config.yaml
num_hidden_layers: 8
head_dim: 32
intermediate_size: 256
positions: "rope"
qk_norm: true
tie_word_embeddings: false
init_std_down: 0.0
optimizer: "adamw"
learning_rate: 0.00641
final_lr_fraction: 0.0
max_seq_len: 1024
dataset: "wikipedia_en"
Each number is 500 + 50 x the weight over its row's rms, rounded and kept within 0 to 999. Layers, rows and columns count from 0. Numbers have three digits each. The size before them is the row's rms in percent of the matrix's.

# down: layer 3 MLP down (transposed), 256x64, rms 0.178, rows 54-153, columns 0-63
# up: layer 3 MLP up, 256x64, rms 0.191, rows 55-154, columns 0-63
down54 100:563430467508436493615491511495489464529476572575457562465494469434542489450554485522446514507443502554408557510574520481484474316573511515511565499514568446444451489500478437519553509447529460
up55 104:406479530540605533486436497510485491403420444485528527486468443550514441579556545378560524527462454446561489446540421465601463575481536469566515505498509568434486451486550515550499442465520503
down55 101:492534436377492454495478439493424572499396524491522574515543448467479528514513464536479452554534420477528558491537416512556420451549594400481450590471541514426518513499444542487547477548550549
up56 093:503422527476478507449533541591412519568511496477410517511556525519406492596436463478447441536524602507589507528538490498554442486473518464526497512529408514533464489486514546568483442647542440
down56 092:544575426479497475488535523432508413478511498597516462486516495464593490516458422395578419526534469471497466542595559474503403481528510484532467453497411425502519517564505519400488584435510548
up57 097:477464636459480445445440496483455473418493470468488492512466608539487466530464522466542546606497520532485540477526418466597431588526537478586468540469500477490442459535524561530521518599572573
down57 100:492579431504533483460503434528536532403481396448468508544544542564523401528502507502534537448515432545519447532470511576476564540481585486491569480472632444447493525587388516461510522500552527
up58 092:540516573524512519425504427609486450491497429481478530482526573523468535517443568484536540556570511507479573515485391467607466485533491484541566400530476487436462405514520580506454541541531607
down58 092:442483484544639446518474508523484553431536512486463513551530431456552491481522497548469561492467422478570469536418543544434446530522447462505471453481433475529479518556370595545611429464528508
up59 100:451523512490579545462459462449491493492600402459459623528519472485564460612496511499531575469520474427562458516564513578514473536445547498516489396399561572577451503489535485529536500480524535
down59 101:547454491491536469509547417459446545496455500532544512485420489438471485503555522467444502466467539494606472496520507464517490389510506673496556508516477553499581560596459480424549465621498519
up60 098:535482504498469458523456454555504489485559459609563526590530586540416478477393425463462562393513572467487553460409508486444469591496553480493441462502444524571480464496497472544501410539528530
down60 100:496500521469440511544549430499398497415422561501548478445514549560464432469378447480558500532604474503537597455448480472539477459538515480491408538475524502477496507516516480567637475436546501
up61 092:489470562387583552513505522543471468381444524596539507522440469453474479583537526478452557540468442478498513529430481432550396515504503470513502375514481587466406493530514490517535506587493490
down61 093:561396491513572459520443514571457508535499476451544536510510563521531437486416497415569432476545488530568504510529433571561469450508430629519506450489500468516562584506393459433503509498433540
up62 068:453586516527493501554521554448408513461479503476437492644513438543470509554494561607466546515511498535469506557403520594430433495427509411541482466491440478532496506427493464453460573448539478
down62 080:519504562501634484463476540510542532524492564536516503444498546496458532448490538436569501490427487496551362468473627412541512460493507538503539532462526554510451470475459532616434442450507413
up63 109:528465506616564391535538516544472523397486500524428497477558504481432465603573562521470534471560512520487600551459485487512494497549505488549395486435494512461453450514574497539397413483529527
down63 100:547525631499481421515489551431496426480513449486552591486469462523462495504586467528477552510489537463602580423502532390481463442519477456543442434510580523580511478552537540467424441534527525
up64 095:516543426573522460511565478551451507471485460406489491567501523640496495466475594483438552544508498488526601505503463458512527601450532485462564494443493543492487377507486630484533516571476506
down64 100:543516420513508492541540566575470417559474437444491485435420495547546515447506512518498433541504528479392504526543486541463550426568535590547555529408553446590439496538499593496554560492464556
up65 090:511522562466479504512514504541524541550576519520406546529516513490497470563484429590508471543521549525560472513576459605507458494569474463504492556509453593561489476419506547550405480678473506
down65 088:498522453512535476401550530545497366524547469496604492431528563464526581517484485481570507588519509441444516556519539465558586407479423455530505482474477544492494554537460567498469541378484538
up66 091:403466622568453420515504452508462493539484447513580571598457486545382433533480523442466585563507491540522488543498522503579510530482473476484467473394533483518491478440482547534471463601519541
down66 090:555470463501467459544522540398527542487469534462540502555428534556459515527509453502558479537496397558586493498527489514470529502471492561415425585535556457501521500357368483493402464508519546
up67 098:527442581424520433430482625601563513510534447579461561537502533563460604488460534509460526578555514479501543474500455448458450517521504405464479514452475533463442559487507520525391491519572495
down67 095:499460419526503468474517590547639473475562485502486454472482503428457426442533531451563496501483532535447473540556520510434491483564392411491520616484446465510509518473493420522555486497411405
up68 083:492570522468491363486479482598487458413515471592534566548533459552490515552502508568516529454538476558517476544427463513371511504429502428467459544474434461430482452577549480489430572513529515
down68 081:574509424473499606514523483435495465578507468495418466455377526506469533504496505498534568461481481435537435430447480603588443512475592559552541538445476570468520475488480488434522445456411493
up69 124:444436496508595411413510502486452493550478447469429554538498537618453495588467450433551530538469445488498558496534486475544522525555522503556467410520487504508388442584543492505412518517515591
down69 127:539491473439499519397543451539539504426507497503497544539551426508505521494519561585436342491487543463451398455555474516493524456477513392461538522516433475454439521505623513590536503477499523
up70 117:427502570437441421482480565466496501423479466512493582536491458542495619480458494508460463477603575530508560509480476401474478619506486519525500426462410488424480499467556586515544540575505481
down70 121:540487505544488617536423516493543466580494527536476484499445478377497599530591533506552481495517503574567543500494518509537521587445568427457511519432541381475513509467511587485598496545487462
up71 100:509484522459474416534465434506413506504519495557388533514458485504380431520475488455472476594474521548521532450454400472574446570498428517497482553542493469457451484425590611537507521544565516
down71 114:575516497456417502488469493571434437498463561531641521590577462561486514488521461497474545461509516538528472399465490570457464560417511520509427570468467519538557530566507479552573451599520525
up72 080:499514572496609484509486514503450497503519511493527527579533502645565551448439573562490536553639487513520543468490443527471528533431545476499504474488544501474464496464544607591516446559598463
down72 086:526531491506494513514527485487467473434580506457516527532520513406429602440515454489455382510475553459559541475401546496563502478506551440417584390467525462441473587467551490505519501620502507
up73 088:467514601516440505510566473471479508484477418429454469492435461508475529535526567473433477595483527573534461496457507558440567545480506496507408458485531581565478506445523494643514420575583443
down73 092:608400512534505479473543471492510513553532439426436410412449513472503528555541550508426498583472480515591512507400503484511452448623508505449556454474532506512534576447463540514555545507570447
up74 095:495524546507514527493490550542419435491533516555397563503453519534527375544527436483519532560567544524517501495470487408500560545574596514492500500443533577555448539420500463613570442571488472
down74 099:497516462572505501566480487560496471529494590523535511414463505428484517521523455506449483518592451491452427517530510445477563442552645556396439525584510530509543524485469458532642496548545476
up75 089:472520551531550483425469598513497544453458426463401563509574539493491567473449523582457470585578474416501431518518462432510470501422503391492426489493464501487486483525595485564491468476597521
down75 087:528485393435591428510460484462540485527585448448496453547406545492530447473508521441597475437469547524505436569490551469487454452509480422547546468472527481540510500448444589532431514467375520
up76 089:503510516443503553407409562545465477541555483428442502506506492460460389420505504537399518545453459465565529463446450470533531575440598535586530510417510526518507499395536494464489499452446438
down76 089:425528470445502498398458525534440439397524462445469455603483489553426535478405527565518482486557504466390553461584392445477534533537516527519446505430526485482460538408475495492518510521469446
up77 100:516468476523565419451512524464445451544497524573464504503622467532436447498502415541451538560476440549601483472503507409523483499427542468567500530459488542535504504484589496545574425526424619
down77 094:487537575474492483510554489528440477506570572550493410458440577520459585425485479420409501518514556476505439575493599543526537468547351424506518444527455527545453512463485533516465566464519466
up78 109:512493623546558492483498565622441540505488484548451509480441412454397413462485514563463545497533524450521529481486521521520577509500515544418489452456497576449506582425509505629488454535519485
down78 109:500463465512480587494437372473521555522505430511514469571458524538454455591553490539419470526438519547439469430498531518514545467465600484502467422471468506545606505539502434568573468576583482
up79 090:471368519525555498456462486450433454426483486566531488586545519467379460516494462559551540523523521606537499450519471436452540522564401469573510531468467492445457548482555604536491516508548545
down79 094:561532481551492510509578488549496602539516536468488572572441513506558545451595479480526420549544492458497513510412467576406507530435600513520502549601495504446386547458480516504486523588490448
up80 103:491448493528475475441392520521502516542606492535449463546419543481472487503522405588397547607594548547504570560498458555499512525467468495451507584494440520521419550490510559536496554493570547
down80 097:554447557454511451461471563519569563544552511427496606501404484476534562469494483529507439491511483466573509523547519444511559513617381525437472498447539494566426446524497521581576473485558443
up81 091:489532490569519549531507508504497406502471488476552503497492484411423537500479567481468553493614493495562627419444541478583438573522493476618464419424532502532444460531581504496553559539519481
down81 092:458545464522615518516490508440519549398463425545508552502529514518451533504410612475500570509577475550519525538482481527524436473525419596425523443392461517475451523457489475545510551439415465
up82 092:445422548552596482413504468470435461522531470525486460537581638509441546468455462487530614493537491621523557563469450507493524527525538435479427505538525530519452548495556559521478538559475555
down82 090:555567524382500522533544491557524563496460470431503517544544395482442557512597515494429372546535581496487510519475506465570379499554455559502572500435453471485513485471459513481528454462535564
up83 104:540571473439451379495521465546492491442414486567497572490539466551520497563450502577373507522545522595506560418519424465471511525466518495549504490533455517454428488494548603567460460529572500
down83 100:457526418469469526619523480506497386542523556582561562432461481434489499597497529562448547471533462478536558442539456539468537576510508559488471517499561579502497488380475535561475565522463441
up84 100:488577493495534497467402482590480569509406524543522525528493360545535485484502456528559623476497533488552560464553473463467533511526460512584440511540517537544482442491525592571497595560534562
down84 098:513516501545532453493492511534441498458520583592434476425496482487465500409456514457395377504483531521412525600487523495509511390507381472505503503533504517561482431535576543490521578423466509
up85 111:432535572508425499416580536477447530553468493532506588511548483492442506563547547523504503566479474474473469563490488451524468518497503479590416445397411501520479430386597524509507396519529539
down85 109:512454441501559525446505475468418553591455595579501480388485485502497488531492472530498474512468364503541412533565433549471450508598515437494375466478474526573524475524490524521531550454519549
up86 105:484497435548579495492526549563417506494468476518528455532556444475503413552411539471493497583463508489509503453514520478514544517455535532549588384424505481419329473540501446591485462504485503
down86 100:507473470481606545448487556569481539474525475600482501528514511529526612547488580491529544384504530427510554435570559450550486449409493400485564531436494523514533534441487485525461434496449579
up87 097:454561473503461553452455589538486447408425426499479534516548450576483447539538466437479528501532565422558483547474399555483474569459520519540474468511492514551442480515527465575416383589490452
down87 105:440508467533459470597475527373494502516527589488536588488540453491586546529481461500531512534516541484525624493517425476553496562505537515508478474592587415442486482579455574451546581457489497
up88 102:469499486507519517515459541483516456435506507619478544610485456500515499573433403552476443419488554488478522561448364479421578491436577478525537422501480473583450451449562467495515478541530518
down88 105:537484495451399433476539491444515468542540469546473571478512479429594502476540518546512459395549484488461483510513381421512440527462465408488538417485512496483502466485558490471613512410397448
up89 098:489526541488530409520362528475481506531567449440421492538523505500458509385573506460595466435547530401528582455463447521522445474501465498474489528508396546435465482503552559518505432499575528
down89 101:487492537468492487538488483400469492549453542335444541561493463543509483513552422517599470472487579457458512513391435480564480467524462488510418488426524518526565536417567466496571440506548500
up90 097:419479555556526572549510600476507467503503405516472565515528402499437464550445507607479469490582481524437487467458449511506548521556500470536464492427533646434498411493582513484448492522515485
down90 094:489521442582495420474474433443512499409442467565542489431484553625470525548460498481455477513529499469473460529492478502508371506576466550524537539487552506523557481514501502320446490489485569
up91 083:397501468408523549478511534457458457412533449454423520472441582553623514448570512492533554562473571550500479532486416512526555489445522555579411516430468545472488487436454491536485433540493484
down91 086:543516486560489487505524517526459512481429588483485474537504393461454490504458502529476581488469479469502509425555535609480521380528477586525544492494498569518512548475346481463459628416510519
up92 087:475540587443576441361436525527518523446443456508396529537517523460505474516435429489472563518417572497560531527474464528550514461608450459498545507386543551535524509519465464525418492520475491
down92 086:512522465488446539619525482551513547504579473494575440520512510531558485482465424484400536486578512500481394485409544514534558493363492360549461521520495495495443449512456527445492527466453527
up93 116:454428592421512451476531514560461435482508509526537514555568587567508460518510481504427460515561456491515511515535408414494471473439435526518396453485492549571517444478512556581611429499546567
down93 110:565522504528547470503492571431450495459461533490500509359494456583468535497569485516471450430547603449575560542552480482558394450487500503462510449475554570524531492417567544543567461477521581
up94 111:497583490616516454448462541526456503509403414561461463556513462547477496542453467503501574573456450498528577517544538544533457551563457540531518418452496573570489411436529502575536415559532509
down94 111:624511483482528462549491467515491500508537449426446572520444492500446560493543501490453512449514511593488523452521497464502428494410601457376474540446543482485474585440460535530549450630562487
up95 116:492507547500527482489436463500492419439544466526505507595468507597468530513345523431534541488501488593474590426526433473448434596472538501461469463497426590544438564484483510513479435523542525
down95 114:506467538558406527486505438442539507453496516475574483491455396533512464437464416389567470557569534536465576422581505423475409592472490501474566565518556496501519550446508430480512524507462477
up96 093:412519536467509610533546480468442442527544502455433516565526592564576542448475472543468633456485639531456478520527527516547457519499528476578521558482416580526488499487468536472475527506432499
down96 090:504554480484585426464420573495472535485464489505463479525438424517420433566501601489513371567452501514513449555465581489479617526580497500481523464519485513447540556454455462508534492439595516
up97 114:529487615441472426477526493454506522411529391525504542550488464446411563437463506542485494486505547401498551541454449521493416553515483506486480442560388527542498540432501492534443429584507573
down97 111:557517439567510446458483451564509547524578539465503526506505449446442520392461497488507540511535498600610517443630504475491496545497465399494482401574435424473546525515559474502523419493467520
up98 108:430574539493609397454489488522447515464516440499506429545511471489420505599371410450511550507479506591565471506415438548480488507468503469549538502509510546484448502470488461539500549593552558
down98 104:539481567474477566508467459440396415498394523528512479494484499524482481450537453449384478374524533466594544504492531480546446530515489487608508529400512439491461492390446484465527468511455486
up99 112:517446557509470504495481592526380509527523516526408526502495481576524570549354474554503517500458512439504510576539533533546476585454537495517480429498448470545472486510594472616475531461448589
down99 107:472489517525467487505451524454473506536528427477467438387464419515468491498389447451478520466512441486396488472484519457550511532527597505426490583461395491405443521461478435509436534563515392
up100 107:408498541475467520414489442494509481425427427489457488562463500505425536636467467516532579482492564457467540569500490434515656511542518459529540510483417499498433460458501569527521576499536527
down100 109:437502502524537428540463451430627472500437492569422484514467555473408464512540481512525494477505543521570601412456501491574510486523613498487463431517469417432543479466600468495564547465477482
up101 104:455491499504555463448524531463492470442478493507549561476582506443555587452474468410476490634518499599555431485496369464514516571505538557507495448483488501475474522515590570537511393558510561
down101 107:485543407552468552543506504465485584558592420489473593579478557484469487519521563508528491556506492515412476486546473467525471442501622491421577502591547511453455595484558503525562444511454548
up102 091:455333529444498449525461491516509424466555519440512540521542596480491457537551470589530590488503494455530586480465485460442446538462531524498501471563483551491520584450500595557422477513561571
down102 092:506519518490532506628577472553476488500468555461522545582526441468399572476427556486452416414564527427414524590523449507500580445517423479483484541503542497468486503525565463541545469419484460
up103 108:389456549451483552450546525473474492511539505486559569612541587545533501502564477523522472475489556409599528467499437522498550513575407513580492426417500567513524496422503570532574532530469492
down103 117:488364429592559511582437484510558491536567521464402567573471454486497534520530536459481515447550524460527546448450449454488464415522512460420453458524414445453481490500520504406528467547561463
up104 101:462505508427601471486564511499505487465594445519424509527477532543548485484502432564455515552536572486548544452461465581511458515518477577615488483477459554588539378522491532550442466503403574
down104 099:439469486435470529564512553407495489524463617410564433515439506559580513493518441567541410453483457542504444461478470576583459465502479484632533458525560425539484483475451497460541487461497476
up105 110:442575551556510476567419486468537513429532506468508605599527497506512463399447501423585537589572482521550585389566515503501478491564528459522546467500459522513450467551562524485507463431459497
down105 106:427575453477470390441562525491540386456519478490491402535476436523504505522480555544459471541552486536545489535508566539457385528472498571578477514566529499558569512415523512608437478459478497
up106 095:423436520462551479496450512494535428470465427482369477523437507524498485436526463558462559494414579545515532526479452441452494502468424507516527453472450463569502413500624477586452466411445483
down106 099:494596482487410501502550524468603473472501438557557516508485524470428451491542466478501392442558450511516464579578497556438466444527374483573494480390456538555512471508521572476449541467509548
up107 100:493586599433473549410538471552566509497495375484426573548465469549473513488519468453538473534583581479532472531556500503476504509498568458500407454494435521452495530434519582615475502498478567
down107 098:531466495428574469513464615512558588496509527486515430610545490522492444507486450385488481468420470583497457385519435494515521516503491438471560578421413527469525573510468560469489470519521473
up108 100:515447559440531510471528523439480408455562499435402506524593419491413476554501407516509517572463440424553456533514540454539582574482484466553534480542505493568459556502547524543565392515487514
down108 100:470449566462529427532391450461576503532533571607497444506467529434533439567494505509496459516476489486443412540539506476442488469472582506511471465411516523542512479557350580468526439561500489
up109 107:497512475487485516468520469462484521447492487528538507582569508533531510403474404470497561501569474520515517553470469490437422648470532511559377483372437557448460461539531497550554456503419463
down109 105:484541519543472457492502395539462480537421476573467461506450515443555517556377505460507506510476503472424541474526382604445492476538481431496490484454533501552548539524484344421533494438524532
up110 106:518556562522597426473395523554469485470460478504480494518547446448469379504455488526473461568431525530582609454550433538553503536472459501586578485496496574508485528434590573506455506472473480
down110 105:502476472566413523461567410498562542512474503502446518450461486512456576437473557426561472479534487527464448531467468642477537428548367483485497588515428523514506485511516446568443563509468431
up111 123:512473478536613519429426557494433404403495489469569579540496504511495495470463501508497481448507505526542539499463430530503464579516431455589449457454414577503510409450498567573500481431501410
down111 115:576500440418440524450452484502459436519459478483651476492597537522601529500493473495493426411536516528484496529457407443518548537541539570534505496457460544409559433464537548501536441516444474
up112 131:377459461480574428475487518536496456509483461557539555526544421531497538564469446555395506508483445445475526433500486469508487544484491492454457400512435487532461516464563654580543483463452565
down112 132:467466494523469501450536457548548507480559504439526428443465498522497544467507563443482421586494483427482492529535578552474487529479437622458534550590441404471495492556578431502408523496377493
up113 098:474519595511473549548473497545547524432480428496467575541524521437494548406505479557484457512476463626438513398515428557455519494521438382501418441465467565484443453500567519513520421506552513
down113 097:514505502518489408440534554517553511493511503573492474457475388492506567466599528536445471562415551441418510457502519497563449426558465450528561436428558468618477545517518602479480487483452550
up114 088:383476535544577435508521516454388527522576542491494456549598486499435492447485490501526611515483493521512506557441418557551469501538478430478438530430462515575459496531622429491491453495446482
down114 098:566505515543514499497483516499511604530436489440547550461458497459530584517563570492535401535553484446517506433508428433505513482516454546521606565488466548396484595414449535492544550508391464
up115 104:428513535511444483483417450571463456471533504557410559471508526562496486478546522540427549438597405476433523556567502542584429539412554515607530501491446583505473502515587496516539466472480475
down115 102:501496492426512561479465430442472482427534459578460492506506464381524536587575459522588505498523489396554419464528495489541536445533622486502559487530550507466527493444460527474543420394462456
up116 090:468429507414438504530601477415426460469476473499405527488496523515467510612562385586483466501520490544518549519471456496571487510474525491437447516405543548562455452468487546500452408570456497
down116 089:550425473467489519575495469517455459496460572506550508495485427650482501455559528449384444448462462464419531435550553453522453526494482542449582455524535448471469542520425495408506559557539456
up117 111:549501534398466503432511532508530496423503393615549513525459515516541442551521481584548576570479506514458537511473460478505456512501463470514495451432494636454491522450533522604374462539486501
down117 107:511434447568534530475534424390531450467529429534547428465442485497369456502485479393477515496469556507476544476592468475525462497522400556527579507425552555497473521516397490457527554511503466
up118 101:450533579519638504521497484525429436498431503473536486527462595540470456519456457578553532532523449407583544528486416496547480517458592483515520525528495485493447420445630489532435503486446477
down118 100:539506461444476502442567432522457428456551504578523543509540466456570539482480537488543450522534435521414500419617566450551421472570592440549534536519473546550485526498506484432543498374469504
up119 107:503421547549616445523437491507479477456545472400537494561513544591518488486462547456530476545549458584487511512531448410570543540488532445554498419443479506395415563507547557477483527473587527
down119 110:497489573473519544430542413476488533475486498511503561467522504578512531538485488534418509609498527507539425542499550542514459463451482312564528519506589421489520439450477567487433537467520580
up120 110:509375548546494443467511480526522443456568517563522548626478568507425494536440571587519538514473584522571492468455527455517484518505607501609484547571447532543504503463578506574482469508506500
down120 106:495515533572469489569526562593430639506430556447482458486589491443563531484497541505424460448521487500446494506526458482466503395464551461518376472513508552510470539501544501574536410422510509
up121 093:414560592462540511502497596486497443467539500532462473568556471463571496493422392531512488555543583486531469607574417502535455497447473470508425521484447610509503456399495483527463496498516444
down121 090:521549411552472532529493492620490442522517467577606424404454571453462497522436476502565537490472541523493505499449581441513532450445411465482517503506477531509539528530373579479449462442465543
up122 088:488432499496610411459498539436498473380556505517498505574609553460440434518457503528543526477549435480446475509508551573501494569462538496536457539495430533483503453467511488511413543432635500
down122 089:517415507425499548568471451548526587570460452468544492519374510605549470599500469514475505542436561520559529482500471456532540392473447434504545449575550511478513475566457520514465448541424483
up123 087:465524422513602472573526424517469516510503451422515510554486408546530498456399525488435472567550524486560577544538470448571555577377489453519547532494561479552415497513556571535546498479513481
down123 090:606457413467472437493451447497575459480584584505614539428455541483509465496551522510517558503524463424522484470526458549613498480538591537529487490432585518470520561481527393505463520487454469
up124 108:517457485440543484475497443520481472488542446461429517517523511481484404604481486445472591587479505538561462618441413443556542487549508477578527562468505627466505420446519570525489499503430477
down124 102:560590503527481471457506529516618492386502556569568461431518484395533414505551474472507609479476501520441540510482465459401531429500476451534453411432511459447490518548530495465541484458563505
up125 103:416507544501502375483486502564501370458550443430558474526488457517458549453415387421483483508452545494473504558486503542523488506517459504483423506474446535524448389477528589537439532536545554
down125 101:455514570454440541511605536486408514517483438521476430506477562523525445502457463560526466465578506577582408488570463577511525481491563448537543527548506491506448537522355513494439579556477547
up126 113:438524513525594506490556548527502463542485422477460541594547548577453430578484488523467543531539495550493447551543510493528505495543480506563406404518456635509498380523488585492563447553492513
down126 108:576485537490499567544500525461578404443554460456618445536467541437549586560503570484559512473503549538480422488484574504439541515469549648494578512515521515477414471521458485457523499546508465
up127 116:467419536493513517459496554468454425457496400459470602510529586597434448554444530504477631550576497553487562507506451505454555492460471476581554452456495514557477492503508489508478552474571600
down127 118:559508488485505394538489442576544446537482497420493490500518481535614556508518571532539458460405501479528374514467451521565591454470504457521404559555467540491483524528590549569470478506417504
up128 089:487510439426507392496499465450507438481541381437422614486573512477555406511493513533439507562447605526506533444572384475471473560530508490455531474475496497516472419497431467526503469508525527
down128 089:600453505491542543507504507485576454539492481499607555518452552437463516458463542493521495391443503483499517489393570451453457537575561497399507494456553503424442586465445476600479517489439448
up129 099:485514577440534496510406499463455436511575478406412542562489452443544444445459539553381527591602571436469478583523437537583529522477499492514442460490512498519467467569460506529507523542537495
down129 093:558500477510485533478426483483563502539558419545541507507437520454439592466459498461611562436437480515545498523496509488452514582467459523555520423505401546532484464535413399423433535551418456
up130 110:503440539596501472534529492605528453468482487462538590531522557556474551523520507481390472501532541535524527407492457455582498547459553416514445374435524562451396472493492493491437512573487536
down130 111:478533510517464391474497435505547439480478491458479473563499444579523548483422486526497512517463524495596501530522541521530460542385515589476465469580381487554423473462529553599416585470463458
up131 108:417421529529471521491571471451488565470541531502451533533532441598444473581451511406494545551511440413604517504505414502469456576540502518536524526438425541477461449506630510467504481538558476
down131 111:466493532542537500504509473473594451575502511534580548464476539445485508539423517465453472548452471476605446504448444569524480564430414589430442490512527488475575406565575476378521524533504491
up132 085:494391640517515525532449512449412501432489492519470506515421540491527497564510445479539563483560565530508523470418491479525507516521514526637450404499473504527461422435504486508429599533447545
down132 086:540522450498364471470564476503560489484500501518591520435503556451441402571524477466489552544507487415414452568537473436506565492512485516518544438459583545488494453530485398441438546553542429
up133 118:403411590478520479449465563502412490454455476551499557543483401517496610503540498541516463566577518483504614501490543456551482596577482464533533449491499487505488450474537536559553433579499549
down133 123:470520505511518536504506481513518453536570523549471422487572369511452545621557539471593479469527512417568543473511424498454450472520523467423511572403507481484579538620540576494522484493506515
up134 091:472469591467558400555513515528544523506531486477558607485529624523483547521487493545484564532546514562545539477534434470586539522473504506469448490390491546534384441456452514467494448569590489
down134 092:486541486520502532442496589486608451488466518466512504434510486560539491498574430573491466561430427490500614512533598539478426460457463460522442537516523412647537487480543535460468538480562523
up135 111:448408532549586502505467604483446448482477479454402506469478486524549479527514486434376491608559414556548509464532456509477604461466463464445559518474414496467466466512543553532494445548458527
down135 102:399386549379479568524501470517473534469409427483505546486452508495461450479539546435414524546509500550469478425457517501471460551478476509514480558439610503387467575443527493478489536434519470
up136 108:488503530521528482459419521526469481453447516459506506483475578474490550564523464581501585586495462528486610476514431404541413513455472519593571476476460610500452530516557510473414483475566609
down136 099:588543507508552480436487471554470505488457585492520575498523457411504533532498510543431513579365437459542428446480503511551523555417339516469523511479522533561491515575557503434471525463516489
up137 100:438549498526518503463412493472358548543482499491416453498615452474505451516576490453470534500475544481502589575557434524467524580561443545490513473470540533470471519503521584557497478501576619
down137 100:476482545455500604474556454520434525505569592450516452446405576486502454412454434468454466451526484423520445545514547542523533441511457577522433541508504471578452521551448486440417533539410469
up138 113:477503516505478443416532517489446529471571532467447588533499535570407509565540525502523591561529559495552529443539528529471414561424571484573477425501465520441457453439539560506453528463533632
down138 114:411536533596558518540520466394536506439463490484443513472535436524566516525575456529513469539559441495432471500594495519451419445538542515582522528562537490486559563456514487538551564383463422
up139 093:478555556437513439490535526492481541451469518526513601459543565442440425506399583473461451572566582476483514498566480477470443491539461441496572464415493543508439454459541426506517452598593497
down139 090:517491522484560559560518508466524477510531459499504437535538510487609507535517453523512436517478385509493504631437578467500598439473410473506389532502455479477422518488467540531439598425431488
up140 081:460469484409515428571512507548441538509473484500499566498453456465426481504450555522468438469499571587544570442529555396446516578563553530470547555476481566564453455534502539618444439551495453
down140 089:519498556595507530418474490431475462448549493477504451501498594557506515543480473476604459532429535464457570570469585561486603383472520445508532507476596465493537487519513411465507537433568531
up141 093:426449491540541534528507534563371446420538490529518587538455572476418475521435452493572493516476467511483525562420506419486530554516548458536572535519407545559396508445510496586474497463544469
down141 097:494499554442463573664484442512503568527538481463453496560460521582497533529515568525520480539584487440505479499585434557483415513474441514523480522578523450385559565452496531527538517553572519
up142 086:492452604526598475511553465570429505480574486533473621490551512514443504570515547453438492576544568389497539452495446505444492581533494551559542459480513546496402532440496464573517503497546535
down142 086:384521470496460512513445471517506571524485494497456616472443542505483458521574487604487483544481468563556563501502552448497503402492562542409553495487450427525512583449486497558483416474620550
up143 088:453402490529536441488471474561536410529495441494542535506434529414556509526444534471469562575526462571465589514557517529544505605545493430502499453537488591517388488535531599462503432552463482
down143 090:379580488537549500449531646435547510507455468516422421489535468507465502465456533524478524498470528407496454557447507566451541567406436567547547539538552503430518514454539460442472496439479492
up144 093:520518486570543443432451501595517482519554490557489554494586505487436558474425504551407548516533517538535561401519457452472481600397482527491549498504404567510504502535562528468438489522519619
down144 086:419490537429493438449582456424420542536475618542480469518511521607507557504521415462525505492513485437469375549459437490535554437585443469490477546458563503529524502475419482478469483537568496
up145 109:326567592440514480434498455543510539404489519490473622515500517480437503561495512492525523481531489455450503510464500481474515518553506486476448416519458543410444419566534498569451545585528526
down145 103:447476593559483499450500546538597550476536589498539440422541520523442481419515482532540559443508561484517602465452509558469555521425490460415544552490513451525567537514498425444625481521467539
up146 080:549489507435482504518481432488472534552621388512396525559556545471499498586471444623445479490457538554538510478359541480513431513527557433513487491487545486529530482522503484470557603498502522
down146 081:492572585582540504431447496544492487452454590534561438532469496483527484499510501513499474574563529526473375431484474434511527551464477473469449424528425551500503460471472495550395353469534460
up147 084:482561426516463491518405544450477453513517473462514499490488537523435438555534476551391566563472594519574511537419545437552531577398572476458539505488398548534491517483532477556488568590528483
down147 089:543534485440510543503463388587493463419535596547533482499474464497558566555476472480565516598388522504470447490449505421517437490548486461456460585505474381428523530469553441494557526510529472
up148 122:422544516597532468468450474524502578583604466451489532578597471507438483460395441439538549509542473471536519489583466543537548590513536476518541451479389531491493540544505530486455451574468501
down148 121:449412476537465519459500540483456403492597622470470544509580524565482493491483475574436435518503544416524523360508522501515526450558464488565476487510549454493532509561441586509450471450547433
up149 112:435497575480595492403467581523458523566496532535547567661539472518450561510484529558479576582505458452481515529527433445429411525466521454510475458477503480544430464403492541495493510463500509
down149 117:543467463519456448519524553473516517461562479589577644436451513513511559498547498545510500493534465386576500519526502458453492556472547551500458406483505472534555579365571451526501506548473437
up150 094:529484492505531566481513407476484408497398421474396533596582559517498448560502516528577504445507498503555506469535492527461450630552430512551517553454394475530442451508544537563508495483471482
down150 097:413508548461490521494557426543610561426475470564559418463431506423429406474457499483452531545501540484514491505533503621477493501478457491480570544465433528471570512464513467444454480586476599
up151 110:489487574558571468602513463505512471495467506517476588559523585478525436507509487542467556470562539517533500491516464528544534660561594436500452411507412513465457507533589550495576496461460453
down151 112:413474522536515473466522547562554596570493491470458432532525455460585485449509577563477543447519528538480432493448541498585479577518611464472504514522551466443546485382506497509513508431592407
up152 099:441455515523461588449521476495487444517572537440449535539521597536511529496411450486539575523417522457585457510438468493455407540529519452577512432537457549572498460439492491556384431457534475
down152 097:532406545508550423558584459477480554558527488504462535441593444534548550507521557567510419513562483548442454533509558455559557525519426414459368469459544430449471447496475472541500552489477490
up153 075:503495435514527509500552629490389509472452495486429530598498461538503491483471549530527510613579417501592478402465512451502518501478418432487507469415483481385480474549548455485551489510513456
down153 082:559501562430501619607488471475507538613516419430527525499512506467487475553440501501548571502472478597466455496510505512485518503499378538445589537481503576498486502424487501555461504499569610
up154 088:422469630442568498462466536574449541438516461559549527559516569502415548566506437545540577532615569509522472523449407509472459485452488479482513479544459526522457481483484578487462509440588466